config.toml
d_model = 160
vocab_size = 994
norm_place = "pre"
init = "trunc"
lr = 0.00921
lr_mult_o = 1.29
lr_head = 0.00948
decay_fraction = 0.775
Each number is 128 + 24 x the weight over the matrix's rms, rounded and kept within 0 to 255. Layers, rows and columns count from 0. Numbers have three digits each.

# layer 6 attention query, 128x160, rms 0.11, rows 43-63,107-127, columns 0-159
117141153106116098159119160123105153137184129189109155133130198110130090078155134124155134134112074127160118135122119164147144092139129114099115107070117113080127099135177077135124073122156140093120100182105125100115097101149121120167156145168130077101131155195098136174137150112141089114149132152172182115093154116057088157150139110132137101147141114104162105130121099083121117078096107120127150164169111117111119139106131072131109125125097126123154143165117100106127100108129094
130146163153097118158109134178114137137137133137134149123131104138149175145075111117091122116078126131078146170137100140125134160112105144134144124142100157130138099149151157150121160158117088163146127086175111164150109087077124148070155115130114117089129142136126138105097132115129115126141155138144111182130129157156121129114135127119149155110144132161117121130108117131138142151111137084111102149126127107157154099112136124113136103090115062137153121154137118118139141150113103
126138151089112113159161136119106163103087163131106086116174128124120149080137160137147067157123077114170110118176114119154157104104163123135154173136104137122121117109118140122192139154147116109143093142086145103148139106118120125142152145127125120127136101065149106096153153118133124147082152154122153074112114152157153093126101145146152115108121149131086112119113095125078128102095129074094162100102121121119138105134125093125121174098114105136110114148117165116146159131137127
154108114104147105122096100095124145122140152150194098105138123133131105094128119156119123145130143169134137138142134088105130097134127114134118130088150134140115100161099139161158160140139101120083133127151134136134138112136128116118135120139112151140156110111101141143156142126089128140123149151145133133147110134143131100106127112116113163107128124121125103112080165133126151129109096083104123152068121132129104131116141122101142151108159132125153126138132102135145121111158146
131132164118081115154145132170147127145105139107112104108160171121183109103130153116119120136104120128153140188104111135076163135130079121155143107124121116111174144131102189163089082114138146053118054090156116099124156123135098114150118154124098162121107146153163122157157109129159163173112081122101114087120065125060147151135188126112138141077164106122175128153149061088160112146164162126110152122140112176185091126160105064082120171140139138113138144120138114104129113119136110
136133131132124163100120074149131136119106109132126160154121126142152126142174114111115126104132117111138101139100130128086132130141122108134143152122112163131095162117141115155166144132139128172121133139138176119146135110100146142186135124167165136140097083111143139129106151164116167141154136144145145072104125119138125096105115131160115148162090175100152154124125135088109138132133147125118124120120098164128118173170114101140126150106100122129125173117095158112084140098110137
181112125108097118141142085150129159105095132180126128126129101163121113127156117117112136131119165099130152162157142097132146091140183115101150108131126125125116092135140107116122130132108139134122128145106120131070145141140113120161163055147131102147139141101107152126137152116117110110120122156138137130135204077115134127129130103153127129121141107142116095122092152124098123146121129118090142132139111087137117137128114130132124139149136156117155127128150148134124120122099135
095121159105096105082090102122168062113076101115129157104138157146103144112094097112173152139157115139112087153089163137129159158144097101144155112104093109151162196116132139139120121145144150125158094100127128170125158095053119088127105160122114160141123129129139141158116118148146105135149095135102114171132102186159130117092111078120133160119186115125139117152100102124110124124121112135123068105135151148177147133161128090135156085138132062113104150110126167130108157148157122
120125148096162141150138159095127194141131106114133102167136119070204156160114099136151140113111144076111168152112144099178152123108104115125162120206155092151131149125060118116132111126103134152103123129153096148110128140129138157110120110122145130119106120105142102061129143063122114107119123131154153098120145130130129129112109150156064145142110127114163107097130181165136116101128120113107098128136173096160109104128138131155118121086108138114103104152127107117120107090127126
108155137115083123110113110123109125125167109144090157126111090143139106145171164170111112088141116112132157119147127163135135155130116113138110146149127161062108146087088159122132177174116054090147125147156129120114148134123128101196124132077127139128115122149153101094139141096171137150151106115120112106120063102100095092117114148110120125155134133120149156084129184120116106128115144134129148146160115155150098133149117117137140104148122167109111125148154161113099124144135115
126178119133163147099170119088138111151128144161138141137121155110123161099097154124117143141162110143120132114134128123122118123126110153119132155162106112136115125102154151150148100164104130135096103133155123148130089128108139136127103154127148098099130152075132098114131137140130138100122147162109166148112140145164137093114074147184145132107089161134124115099079132155139130127106140156108125083146099164118121145154095113148113129136138122150112169127106160120180140129123180
118132146111131156110153161097142158138139100114110106150137086185155133107131160120121131152101142133136106092135090137117141105132136119127094146157130107129114143139141182118178116099119145139117106111093153145128148120110145135128143140120137147163126113135109176138112128106151123101132164092128134095125115107120102078107135142102110159073153125120136112127144139108076111135129122090140147128125158107128123153061137125167155112093111117137140084113144120103154129124114101
121109159176101124161155124093091160134149118126139144126130142152129094086134150099166138125120148094125142104108142107150114149117137158132126082147105153095130103105180133129144117125141127135125124117157143181132124117139126106090139141109123130104164116131143110154125090134184154130145123163119138122103149148103128112161127116122106182106131155137129129136153113145086127106148129102148146141110192124153107108128140088141147198144095113132116107133144128122112147113138094
100108118149135156136156121126136106091104130144150137126116134125130128127129150157167162148140119102135124105106113149081151112114142155110095088141136106148111140122119096142130138127098106136092112134150124104157158106131146138116092084115163123143116160141114100098095190114146115125137122151134164108090108154146150148149089111130125101135133124122108134126157103131148127122133144136101132113146128151113128140133115123118158102110091110101088148136147111122122129077165138
097138152133150139122106139126121109077107153125158083139145156131149134135113125122144149108117183163136105153117114138149144158124160105092139102121132099071157123125112110125125151154086090105108089143172143134146111110138126136129153111137130137120130157139111149132125103126135153117108155128116114124095093119123139144120133162078180089120137123140209137165122154097136131146145135133104138116114124102181096123120138115090078142187125141124149176101127112128105170123106163
138155134100172133151131143156119125076136088085136103129124087112124132162122151140117116078124121137136179107172113110193115119154109108143151146156198149177106193142175110138183182141165112147126121166093138154202067128163122161149108135125186136158117116100096182092102112147142126107096145098139147085164131084167117140093113137172129142122123151093139139127126103166128112158148098157095087147074145117129141109176157154117161143131109099082139100210143150101083128085080144
122127133133114142113138137178136122129138125137115123117140118101146121102156112115154094081122150148144093148103093129130138160104125122151110118134090143101123143134097122146136125131146145125129137107143140137189116142120145143102158115144091144105150168121127125103110124117168159139173139118098124122103149146139135136154120137150098142151146177173129155123138165128136096128149139104093109138159137128143152095082138090144185138113142107087119117109066141094105115119120170
141112154124160161139145128148099155138133114103093128145131142077147145125118144132118099154161156155136147119174084148125122150143094141145122117111132137123122118106087196078091079123165171163121131112096133134153112154153120127132114158121154140116140135140146109143126169152117162127123154151168075130113140109163153105132132161144145124131132119146069120121125125164109185122113119128134113106129132155089158121084152123133111078130158134113118150149125140145160107139139128
141148074113155134182131112122090121106144139174147136168142142144147166138156138101100164147121126109129103121135115134111148153134108102146112111133138144122147126120150123104169091132187154119097104114173111141085121139105114138108148115159157143127131088097118191122146108134128139172132150132097113109194140170120144109132182129147066105157135122139118127149124116159110158101119121136149072094116105113155170114136093120133136129125138122147124152146117161144137125143110137
132161094150137155116127137107142084146132141090120158152105103082138162133123169157136142154132099111130142124150118114098120155113111122106156145128175121146129088136152145109194116137131112157150089104095093144125126105125106132093143125108106138139099130141121090110114108148121143168110161083143142135119151129137128122109149142137139109159153136136129129128102105159151139150137140133150151124123126117123160141131141107118141135123104111131126157108102154098141120136098123
135118149133142144124178111061104142077099095110110134140094115131139103138136157137133127166083123164171125125143116104094112102124125118146115148176118127131136112148096152150096134112145097132146094146136163096104141108134099127126138118069137210116061130134133132100151147125126138073180125139114112121136108143130122151163133125103165144115172140104134132151107123110124117124144172098161133108148122110153133105138161104131145127110119142119175135130125120144132134172113096
081132139147131099101168114083145147132110159089133158125118186101128088172165135126137126100120139145164175149124140162144074089120123124131164132176157149164149142134096144112182111064146139159092142117135076137079104102145093117105177096114119148158144142145101150115079125099159174151140138093176165135140083067141135099138086130098138158106131143124132123079101101080170133096102119105152153148142141126159127096172104142170123107088092091144106134141164123155107132131152122
170134154117133185205150127181099233122141107119126127120140129130096108131090125141112098120141122111142140122106113106110119169119114158113109145103135175140172108081098081190106138126162116109121120113127143130130180139148072159075132174111115154127130193116155145132135120117126105129106109141115102162109153143093116125111121090124162154079182144102076144136104120089065114093119157083132128135151162126069114118125115132114107166133128100181160117151118123140127126132112113
098120165112112111195091125080068110111128131115121136086105112081098147127148165170118117144124163136092148114147098107106121147100108116135100180135108095177160129156101139122145100172142092123148129139144139170129094118122127178141165116112145120121136141099141117083144149149103132130143147155141103122175094169165154135158126116181125069126105144114147112156124128118138131137143096152125105159176200114121116135146132114118105143172139095145152098113147082140132119082121126
113105164174119131106129124066186103118102140113118110157129178120115152147137125075153068096139107169099147152139177142159121116124082134115139128149096172129159081103119150118132143124080121087133138153105093124113107089140110098163140108089152131128097089123140168112129101102162093070147125095112126159098129073110154115090158115148134163093141126144114133118153090077119150148109120107138136181158153128159148157135134102132141130106128138127130155089139118159078124100105129
146154129157113023060162169143143052146154127121135129070059123108111121130138076106143126116094081102071144156159119139115115126120097169100161099126127135109138115097108085160131154201135070142140149136147123137089145181171095084117132114156190173195122134135213150139118178103122151120136097088112159108168069113125161136139125085179063164122117119126171227163102166143087165091131176177124116087108076143156134111206129121172170086108106122134155176101201160144169130133152077
108092171160185117095112145104060091144083201223078167180121118131111140151154167115083143105172110142129122132132180139170093087095105130183083110121063147130119092073135180147187201082127184109163147101119083096113114120055114162124167136146127086120128097140125112145150119115184158160105105154127096103103163086131131149069126083140089181176128099128157173095141094054132095113134148178128108177139147126093143141130150081133126104110128178163067149124091121185057076116157148
148166034075132149108152137125142102116117139134076148141154168107158126139125162138102179170079137093144147134117108160127133095121135148099097143102134129088125134132096120095120170091099114158123103105118150099074131094144117182149110141113128099109123076130147144102101109136131135135124143121092114157145138118092127134114137111128110158142181149125117144127130119099115124142095141140120124104170130098129119170107168087119128134155121156126122134135162095116150147110151132
126058112130169062141131126084106113146194135219116126144089158148125164044116175122151110158130077101080135124117115081119119108143123116173135088123156152136146144098170164104165135149066144104144159073131110120119094130106185142179168108181109137166191116093144166106097123121108140110125165149148114105107151066132123115113081122098111126136099152121125108156115125095138183136147110164087109113066077071131144110180153119158090140114136150151120187138144159158143193113173159
103194141112145158186068123139112195144136092140118111133168137144094110143168091174138168137119118138139119100160119078084083182118105130199097183125102151090137144164117149115114157097133104132105163147094189186098159160113141156087110110136109124085118131093111108139114106120137129151070098153113126121094122147182115149174142093199119117150147148117030117128108126122124105141160103128160141115115133128114124122131131085141150150140147127087084163167069190108111130099089095
135086112113136151142172100136141132102143107105116135087089146105140114116112172109130111128166140131115064118163134138088126101146093090143114090094138180170151135089071086107129137170147130135177163132143110096145155157160127163138181119104141126155124127121143112108163141133143143163124114098150121083149165113170148116139130096149179082123108112111133109146146074101112166151167149143135116086157104098137094156168146118142119117157129150142176130147114181147169125168124159
190140145122202121030118111094116136129144111164117136104132180180105109136124184134138141128154122114149100130138137094133120122115166121158096170092069111134133148101110143118149103126133140121117168110156119126147102108137165154144147143094106101125132123094169102107090091168140152120146085123111149151126137144135157126112130128105150196114152164110144169120133149115174149114157125151117141082115130102096184156126141110089095139123153139181051114142127170134132119136183197
079153131117162142087172137109201140092141111098117073119158151120098099140132149153132115150134146149147123190146141103103140126134092136106149112115124117174128072109111123147136116153121175133188136143115144142161130062112140123144136117096102124116122115140165146137149137169141113119119121080114146130113171142121157109134093162088137149119175132123113057131139084090121102127141151125114118111094114130141094108158121129095154080102121125166113127138148129155112134097098123
089152138108153153160143146155111108152129152106117129138107137132142140103115122136143129099088135160161143120164146137120086161103136155094154118138123153100139137147102177125128105126107142149158121103164116125143143066144129117078144165135161106118150112156133127105112134107079167109119152134126102096118096153140124151093152158110096103169089118140129138134128114141145152165160063138089088080117116105150171119143100115128155143169146129130069121136136130115120150126108112
139112088096130138117100162093127132097137132117165134129116149133096158130133059122129158156115133126167135138052163105150135122186121136101095111110139101150153146117148142159104087088086141152110131141129107127130130137144066110128154118159146117129153113131103145158108121090125108127113092117134136125133152105134136127101148117121149138092136145144088164131130135118126138120123131099143173138123108158107145093141128134139163139069124137106138111192147111158107148087117151
090138170122136154158095125114126086088109133099179172077124154114110128136130069118132122173137131124176115118134161141095136148106154099117159118082119114119133115105102137078136127113120105081131141123140192142154117146107125138117197113175169134116127172100123112126114128138069160094105183112131150137074126087117171144151132121149123110161099136118127103187109138106095104160150130048213102074085108175141141112140075089126117140161145135119110100107139102068133147130118123
079072142146105098101125063054136094126136144190107148100053118104164123122138154080107107105078140107127168125172159175135117103107163120104100124119143109137121116184130143098186130166111159115113120139145084113107088122187151093136152119118164101175117186144153123100147057110130092111125151128093143105180134141143132113126132071134104143097177081117138104098145089080175154061119103156160135140154115120121138165152134123128159171111106120108180100144154093134130164087142153
113155114116139160153145155167093140122147172118140089132168136093171106153141151112184140110081150113156148149108105122156145156094129170116153128102124142143130128119116131046117076112135128145095153149117110112180065135150116133089143101111119102113134157116115171151114133119117151127112144049142173093137093148139150140116122166134096143108136115152048082146133111129108120131137160117142109095160132161171107107162157106122126079125132097087108141168139129122131131113155134
160202075103094177159158126178127150150105104093130103142165148125141111154085147159117140105111172100205142138091132154119110106153156175153127101109085143147192107129124116148113121101176125162133112110141151117134141061129168126116132083085135117128077115125135149119131105168110118108103143096111110131180170102130156158101080129171125150087183144136099130124118114091162165131090119159123124153152159160142108102129108109091102084135094113161133145131125145153153135100120155
084095132154134137077139117107172159134162089133147134089112081119142141123139131117137131183117141149149150106103078107086157103157093117123070169069151114184140155133114106078097136116168097098101105108119119121120162147112144108150107121121130139133114127152178146151133104150106171161136127145152093099140164173162136076098101151071129144192170141127129116131132169108153123125118100122106117146124076118127121156093126143139127145177147136139147154117123143125140154153130160
185121094183127151147134111124165099136122173143134138106074051092165121123148082084111139085093119145109130119163124131117118136065115127120138089179168143112107150129138080119134173150075121151162110130101083150120115114089129141118120109166124111131112154147136081105094196119088138136111128102166149106180138139158143108113142106180123153091081137148166116158126147149104140087162149169181139121150062119171136118126132140076210106126083077069155095141134116120174104114133124
165133117163101066066143094156081180118149136175129177142180113127156136109153157137098156144172097125122116124129111089120124090123137153190117122148177113125113099145106123140113145100175125158115111144094123107075141153136136117152099152121057192089102131121140087168089129150142143190156129127120127118155162120140148132126163089135111149135135102163138173117124147094097111142134107138118122152131115146163164134109141123105150088118096137167120159155137131166120098134163091
# layer 6 attention key, 64x160, rms 0.0729, rows 43-63, columns 0-159
165150204148114076086106146139101118122117116133127128119143133134157101172116078105152120109103122123092125130120145133120148114103158151102152126133114109109111129114105113106122152095151101160100118117143145161149174078118163124148108108135162163134172129152144108120147107154160105118132086122120109096155118150174144112125124127152122084107131133130093082114138113145144113106133105118124123149108136088104125124117100076139105154120144089126131101107128151135096147119147088
156162117177102115131107183149146152141128128094154120137156105154133145097159121158124131110113134070139176073152131135109138131132152147109090099112109095125102114185123125116081123143137156128121133139127150153171056101124139124129128115134129072129138140112194193083147101123105135133183092139083168133126123119136141111107097127099110156141077130090158114160176133128162121151140113172114156137034122090117128120109112101163174113109138104109109108158151154130105117121178145
179109075152137157129121149145142156115094100129119166097127124151144090153110093143147178119123171104124122123110125112146134138133171124151118096157129180127150160111128127095104130155104130147111152116145138138129124123129149089118179143134119173154087105119135145147128135106101155118157108126141136161117114127144103127089095095097132119153115088105127095144144118147151139116123146138158125092130154084128157153145137150156133103121129145105164133096123106140143111142136134
079094153092191169131169119116150121129144130103108128142086138142106087102107137142166130150106094110088129076109102086104156147161135138137108141124160115144097140126110105129104117169166128148120200121121149104146103185091176135126100131144099131101153160120137106123156096151169170116149111140141096104132109125075135163126119127129111137110089145156158167149128132114127079173140158125130165119136121165152115135175130180126087147103159106134140094130139112129125118113177152
083124161105153181116133171091132131165089141149148119180138058100111160128143150182111127117138120146123147172165135082114111129139146112169124142098130104199109125104132108082181170133142113144121136155133087114121085135072185104128113150132128134137139114118097160134156101094112124132157132120125148131107144113108173153159103119123108134153074123137151119141144137098131133176102140125185126124150158135116110138127161148152086124133166120138160144165105129130141176171130132
118133135133118064128105182117136156136133128154169093146160132117141109124143117106160123152110094130170099087128119106127127119144140141140118110157132140121096123162144105119134095087135113084112161123081131107135122159149115116113142170162141160139123134160103139143121107078104085135136123109155083086162155107084111146140096154097117142101135116093133136162133169108127124147100134159099126092147094116113141097160150157098101128129127079128124105163142131138140147170112124
115110174169177084104107085112133129140134101168105124118166126119171122115139101126179122124116118187095118150131111123149111122100087144170132122148085120110139074155132149116111099123135142136138137174151126161158097127133147117136138180109111149138120152154129094135120121096127097120144154141132136119102123130145140108123103158093119131132079092150122081105169119113151151132133143146134146158077063152106137114122129162116122120147094076149139169092119122142069076139124145
111135130131061156150130173092093101136136148165123121144152115146150126136137135134140134126123135107148133122110132129113120089094157099178127120137071096085110099071123143097122151091125127155082142116134126178146115155195122084085156162153152124113149100151139143137135118117108142125135126156169156112148106145159176133151129102100144141116162114194145159118154146194138148139117162126090102150131113131110193128077058134145153155131102161078119151147093087141120120111096123
114123124112129143117180075167153141116135130119114159135120120172124147100112196137103083121138137147118166110127088137096144145148130139099138155080188107153098097158111054155091101107107133119186106118144127134167175130114145150108130155120131133147153104141095115113168125111114117101151125111097134142107112097122161124071130149107148112154110114147136189110123063134134153103133116133109123065132144138158123109083158118129086180139145078137117130138107109100159172157125146
098124115126125110124156149107130114124148131164110124092165150135116112150112175124170182125137146091161169165089130119122130150157156122139102135125108142126153130118138153159126105110112123145120127159146118130107105160136141104152128145125119090085130126101107133155165169140139147106083100142110139162102120096134106141145104131114189126111127133125100165100158144108118134131119107107099120110155119132120141101135108134075113128170143140162127142140119109154106127108146117
178095130118061110130068161114163135136144123127121118118139095138127139105149113105105109149110123116106131150108082128125128163077142132101137138147149132152113125089106134128085175142142130119143114172140125151119157067111133170143124141152082141090127130155126141112104170113118127172115134122092119164210167110124086113089114111113128095154146095153136098117134189136058141150183111132143136145133119107142119118134112121128106137128116150140164128124123169139098116122127095
199160107149136189152102162148118113116145150137133121158128092103163155135152141147116135138147134145093153124133121121150134123103131103142171067104130156116131103114149105130148113139156092092110090120163122155138142144143091144142113150116090160149129146126067131103151142126140097159152111125149098146096080150093112172156101120138157066142079119122134174143109151147103131137100152135110126142096138173143160142113120181120131165110079141097134121123143139152101148118117106
125069129132104111081126127114105118148104135140143126111106116124089126135117106118131129142113150128082113127088135134100133134152100100168167154158122103155147139104117064096165116062111133113082129146123160127123120132151098152118144150122124195144147123141098115113157137132128155106117129111091123139126081139080139119119117101131161140113116171173121138108094117134145109116138146127141143148137147136125129106096152119115095152134101136118137105085124136158170095147129163
124211138121151131091146156107123167114119145140127126133128093121098132124113184132111101165146168115105148113095164084122133157091113124102160159128149147134143104141140118110146131134123140131148125071104127127156100145136157130167134121112143133089154162119136117084129121146161119133149145126123131104153139146112135124153075091114150127110162126152165133103136134113053118097113130153098125138116191134132102155124178128136092137092157148151086148100126134114131163161124126
165107076112110102128139161138116132157166113123113113142087151113132124131115102133158161110111099122064168122107101163127112104139108148131153135183114173162093147132154146094141151111199144111139125106183134116098153195158128149125111154142098158168116120156120111120114128153125116150131109139097155133163091144144072133112115129105124145102129147119138176074104135127136104115149118138086125127160157125120109135121133100138187078108105102109110091186133163170149148124154099
115124148072138127152165088134136120154122094121135162101117135120124116082184132119162136111116127101148140135095122129146121139115135103127123090166115126104139090148161096128114092130150139148126166155171162092090140109120130133134132145100116114141073143106115110160140139087109133116125093120155096130158091171156106080109107140140067130112132121152136131145122148107110180094157165153131115119108136131167116082112123144147111132129158139140104120145104105148160170112158138
136129159083118085119119112130127130104133134131127090103141114125136120161099104117138153179148146109122107094087117167145120089148106139125135103129157118076139123121178115114154123115091135117138193170155156121086131158099082140113122178145138151145118112167149121102118121107133147131089152143141110133127121135130157099101132110153194115116112139118158116126132091141178159109104117114118110119099207132123134140107134133123169123096119104123175102118151123118150130155157099
139133154110094073124141100107167168102122156137121122086127123174101118145089136070123105132151127140097112159130149078149137103114133123111103144143135110115106123149153117175156124128077135109134080157112131137113155126118135151135113125125151111112195124134116157119142121097093141111154150121125136171181097165104150111141147152140131082111075169102127114109140160140144150123200146117170142101144156134112152117125178113133131132118170155126103128167111093138129079106163100
172151137130133139140116099111098139140154130084117124141130136129152117137132158162135101088158127157160108158130114142123135124112140168135096130145149144145140101156151192166154189152104124102137082161133131099157147100110162134124102149120131158114136111141097117121115181173131110142195117188122126100111093118084155132092121136143136137124080103125100104152117136102102177153164116176143124106137121130143118154130163145114160119086129131155136121134140094131161175182111156
118126091116160163133131101122166133152132132119145101154127144163106106155134118138127140117161150117155109117099163151140144115125141154135069162123126131127170157176095121122125119108158098075134110161172138086134175137143177147118089114131144103142133119153113168120156123111148134141127161156081115113082112157099122148122118101127100151134159118134091141142158099147117105129137140136127128135116166139071150138097137122148105167123139156112111148099148165117109103106122149
114114100116121118092080130094138113169152125144115127111126132150130111143164100102151129147134124141155126119095192127106142183105111086121177130114165120119107103163158120158118156104075107124132103117109137087161121164168153117170119109125133106146152155083159113130095149116122105140075085144158146150136116132105121142109113110125161131134074154102099159101102167160173174169115136140125111108127088151110149147134134182108126067154113143112084141095117099143122101110044138
# layer 6 attention value, 64x160, rms 0.124, rows 0-8, columns 0-159
135118171137127083116174135131153127119110112132122146133158126114115135084111118117152161153131098135122123157109151158112117105194150114110129114155121135131135099109092121153142100119137148141108149114130142078130109122150108124157108136121133178150177106107124108154146157140124124099133106166106128157100098142084115124169103158118139126164134132132177135122134157120147151129147086120146147162138085135150129118140077098110106144112159107108144128101097173107093079124138135
134125110123141145095136094152152108169175127132120137151114131107130130114085138155161186121113120132070121115117128119148116137150155112139139157106142129093148172140162135122147079131117159098125107136115090097151121132146153125122186102159135161160123124140165107162112102097098154116105117110119154105065144116151124128159153161115130119154060110083125165099121080103149131124107137125128099122134104074096121107130117135124095146092176157117092148130132146124079160121148129
148205110079137061159098143140122153133154165153149104145110153173142162159113109112111097102145126127137153129178153148125121102120140133080118135145130112138116151148170130149098141168142118085144100181095097153121122094097144129167110128153146154169104108118137123138115114135124156116152080114118132131140073157099109154120156088156141137121103178114113124123109162110154157107138113113133089144137182122124171123134136124140087089151096124141104145118142131134117112101125075
088142145137145146108143147138119091161146109120087130130113106144147133133142141135125142063126166104125111115108142120129165101105171123117141152154133140123104099120098152143120135140132148136165106110105097156111114116132119132161102102136125140093098164098117134111109146155123104144176114110129134093161134092134117124137125117157120137144147111149145136116094130140136139092136101122115095127148154129128127150139188134122128119142149132160192172134185163123142142150140091
142108118161146133111104159136163177083139074148145100129157079129110150118165158132066116107121146125123103137173138149130131134136123164154174093120134141117120102138136095171145136102144136166157133125101112104138119124162085155113122140120122118140156142100115095098088139144102089156127071170142135131126130134126154102117154140112116119111121131134120160103135120090113113123123143104119138144115112143125172107100105160138090132117113144129119150122113159149152128127103154
149157109110132112131193123153122166111136119137124130142113109170060119120161110105139104123136114174137101117106134124097135139114107142113126150133115134108110122168141154161122105135103099079156144126152156115114163100124120109122147153126145125096153118109143101122077200075131110163101140139122122155134132120163118073115171149121121064073151149121139103141163136134074120106136101153150139132143114166188140085149122134116154160150095143125171141131148137141118108145156110
160123146164141150138116089117138122120155088135137121096095097139123088140158154113139125053103148163144129135126142149098134134139110130139087105138133128127139132136144135156152078142132141090129134130110133090102137087142127129121112127107110148120157095171097128139093132147099145144129138128152142133112082138124104133103122163127153164150147121166104126133114139130137142106112155167133147235114151164138131130140101152150120103147085153111131134117191120097127143124089156
076109123103105127125157099124145085110125098108158124117158160111114132119109095171094105115156085119165173124104101098116105114138091122124169127147123153115115119080091174091129142127131136110118186166125092138115145104128130129148120123154115139142099129102144121126137189097157125095131134109127174139128128112102138090100099140146153140141135128101156161094099148135152138085095131124150147141098148102095159139123107150135127133136087102085153072098152097138107154108153132
136113125135119126064072091142148129079130131127168096118107110140122155119089145126094135128124118132137156129094134181146145109172134164145094142121095124122092120139111130113067141135110142103156123155170164102137171096085110128133155108129152143113119122137200159107124166156129127115116140123144138130111148162134100137085137119097125142143155109117112117112081104123083111076122123091122112102117109159120159094117137088148107124120170074113147130124110145062124115154139128
# layer 6 attention output (transposed), 128x160, rms 0.161, rows 0-7,64-71, columns 0-159
128137063116118120139159148153161130134143145116131128153182167070089098111115150100177169153131141155131098096134178121149127094151164104144144077147139128120133104096153137127145118132091158163115122099100133118165133120138121137171106111103156157144169158113089129143124153134104113107147151119140148129106123132126147147134086151153184083131154112137150147122166117115114152081100101145129112111156116124126111086127132127145079133137103101147126137108093134104084124114117115
150099106086167118123111062158174095134133135106116120108144152150135123115089163136129145098104088113115099124133088119086130143113133115164190156107146087115138138105221101114126114139097147104137137136125125127107134139126160144123127148162130172121133103106104113150139146108105092097166113134139190143129131163138133080126129112124146157136102125150127135098115128128126154139099141129110103139082093126081131119143110159138111145104161156119093145112118131123128172113151173
111119109092131110125085126133114132105093161127156110178138133163103156109141105126146099102142128106135120100146184105126132132118159146119073146162113106160116166138125136144123115150132127134100143154118129127126153141140151158137120117124159149159139134095157158112117108158109141094095072172131106127111114134168136141126126101175108128076096144135098149111114173090119147128154112150163068145108163127115154079168164173121114127126148115127124150130157134168088131082138161
125087157130173109094103085185122114139150111132139103111116097124138128127181132118133129083136126112146094143138097123125157134126125099148145151132110176162132126117085118135109084096141139096156111126139124151140136138109179117148114158093097215106120153067171111106140133133101177110100089122113118105178079097121168114130131104118129141178149109143133157152118127158116150155177129121119119137139159138153128137129157112144127114134154105108109129133143120097133083119122135
135131149128131160112126112120180175100154108175154126121141110107099140077133115120092119103139134112156138113131139139140135125117110099129124106111118117120120110123150112171101103143174123185100140131116118117143108093151070153096097135086180121143141155121110110135097140102142095144163100151176102107160156119114111121141155181136104127133159103156120170128104168142142110134084147147136135179148128163099122141089113159132090136122113146138112089149106108127132121139132125
155175107122124109129150156152132113116093146136075114163165126134079133148129125117140124128133160172111106131120116136127119131101105157126126128098102105112125135184168125106125114125108139122151129155167098165080124159120107163112187138109139119099101175133125111103116143090148128148112124102116119137113123117108097114105165118111129097088126156129114174109093106126118122112130137133128117110142101109145116088114113110140159165164127108119146112137162132164071131155094092
132172155102101127096115078149166080139120145070114139149120110081122125146126153129112132082142119174112117124124142152102162117135132130126110089131121087152118157138141116166133174148098083149145118137110122138125143096112177152142091137122156104111145126168132132142100172149152118175126142153181161157121080138103168149133109124149132105111152117182095171139109144144093114142086142149124099162118128178131107144160139129171137161133058146108130115145161127091146183132135128
136124105151103133117115172137102118138099116111079153117121119109106111119132151155095126121130123106172137107127112121125081132110129134094174135144143126099143149079153177104088151108103110132107156132150152094099102148171103115144157120110151121163114120098163136064110154103137144129114093106121121075096099108114147080084110126123169124100132130110098106118134121076122122095104148169110092121146139131103143142132136185112140104111073094097127106151162065131089085150161129
130107090168144138196170137122157085091122123138143099098138135082156159081123110143086164148132126182115136124128143142118120077120136080133124179142108122128126130122166141127131120124105113143097103122094119138130112110141119122152145125124155101126106167118110153124135162143117110146133121087178122154118114131112141111118162134138142093129138113147158104151142143102155151091141143115140118137128102114145171149161111103090103135131130097087123115146097117085110127146127150
134140129092162094069118127114189135122131154145118121121134148121151120104111149108128131140091129131145143132129155159113120142134148127138123140104135088102137095084153143082147142098112158145112148142157097079141071099132143102155140116156139088163145116122122109142116105108113143104119130136124147127122107108148133130143164146140131087160145125131144105092134087106191166103086149131100139096111129094109110123143168148141112181117141163137113146129126067181169132133185173
156173121132120141123080127091115132136128163143119129137087106176162133099129130093117100086160150096096108120144130129132131112131150096125115142178118129099144149146156140161142176148079078120160134188112123113133160110121196142143143135131175135142127141106142143138101123106152119141123103145090116070158082162122118131115121109098143149079089123119174117135109138119138181160133123147135081122157160167081160132140175128118123148168112104123140145091149120137142117135152153
096129138115139132130138131120144114139118119120116083138129123140131131121141135112124148116130124134129120108157134117142128147110146120097137144167148115147098122159119141160119132115152158118190121127128154124115104127122150112156111133129138150148129123142138126104122151137108116117130144138127120148159082117134142142138108096131125103128125119128160084143120102169126161088180133123080115122116143175181116166116153128143122125118142106110132155156159122132156107139138113
143164147133123158162137178118128121110128135132171090098128136099111106121123130150118141092123153136157132122157151156122097132123143121170099142077113159111144110115102109123143129147145089132171127130142103133129131122116105149112150131103160121112104140099143093117132163123130101133147135144107119120142119136092135155141143123107119074104155124141117128149099117104109113146098141124114128145175112135169093138129106094160114171136145137109154114133127132110152161170123148
098177138145135147141116170155140106126109140135146074111131141126112145108151074127157158126111118112111093153130094111128132183095075118134156122122130121125140112113118094192110095156117132163171113172136114140125129139120110088140141158160140133109139127108100068148074191100121084111086116136113190079166134135107125098149171087147132095132124117145112143179101120156092149122173134101147097124104079153149128096162118100105211139158137150127156124134138120098126126170089102
113156123095082164200139164129097119098134105100125121130100120098086118138144151140154109122130149144143138159117113148141115120123109126120135079143137128149137141154133096173139098132134135119128113141148135116098118128144112150142133108125104107144166098113124121112091159120168152136114137091131113140099108109114116132105126118137153130092142129135145173129130119151087115123092151137095106158135148101153113131138134146156111105114120150130128127141178127142130125079127108
094076164140092076104184169121167080117115124088114089121152142136110120108146111095139073179125106088127144128126148119119129119135099134102136137156154149182104134113107126119124126124121119081088120145058118117128134143153131117100141107147141106155151152107137157101079119135150122125106116119133096107113135120137131129114109152138141124106177142112081140102121138117161133087116123075140142133120181096131100101121174097147148144127115105146137140127126086102103142098129126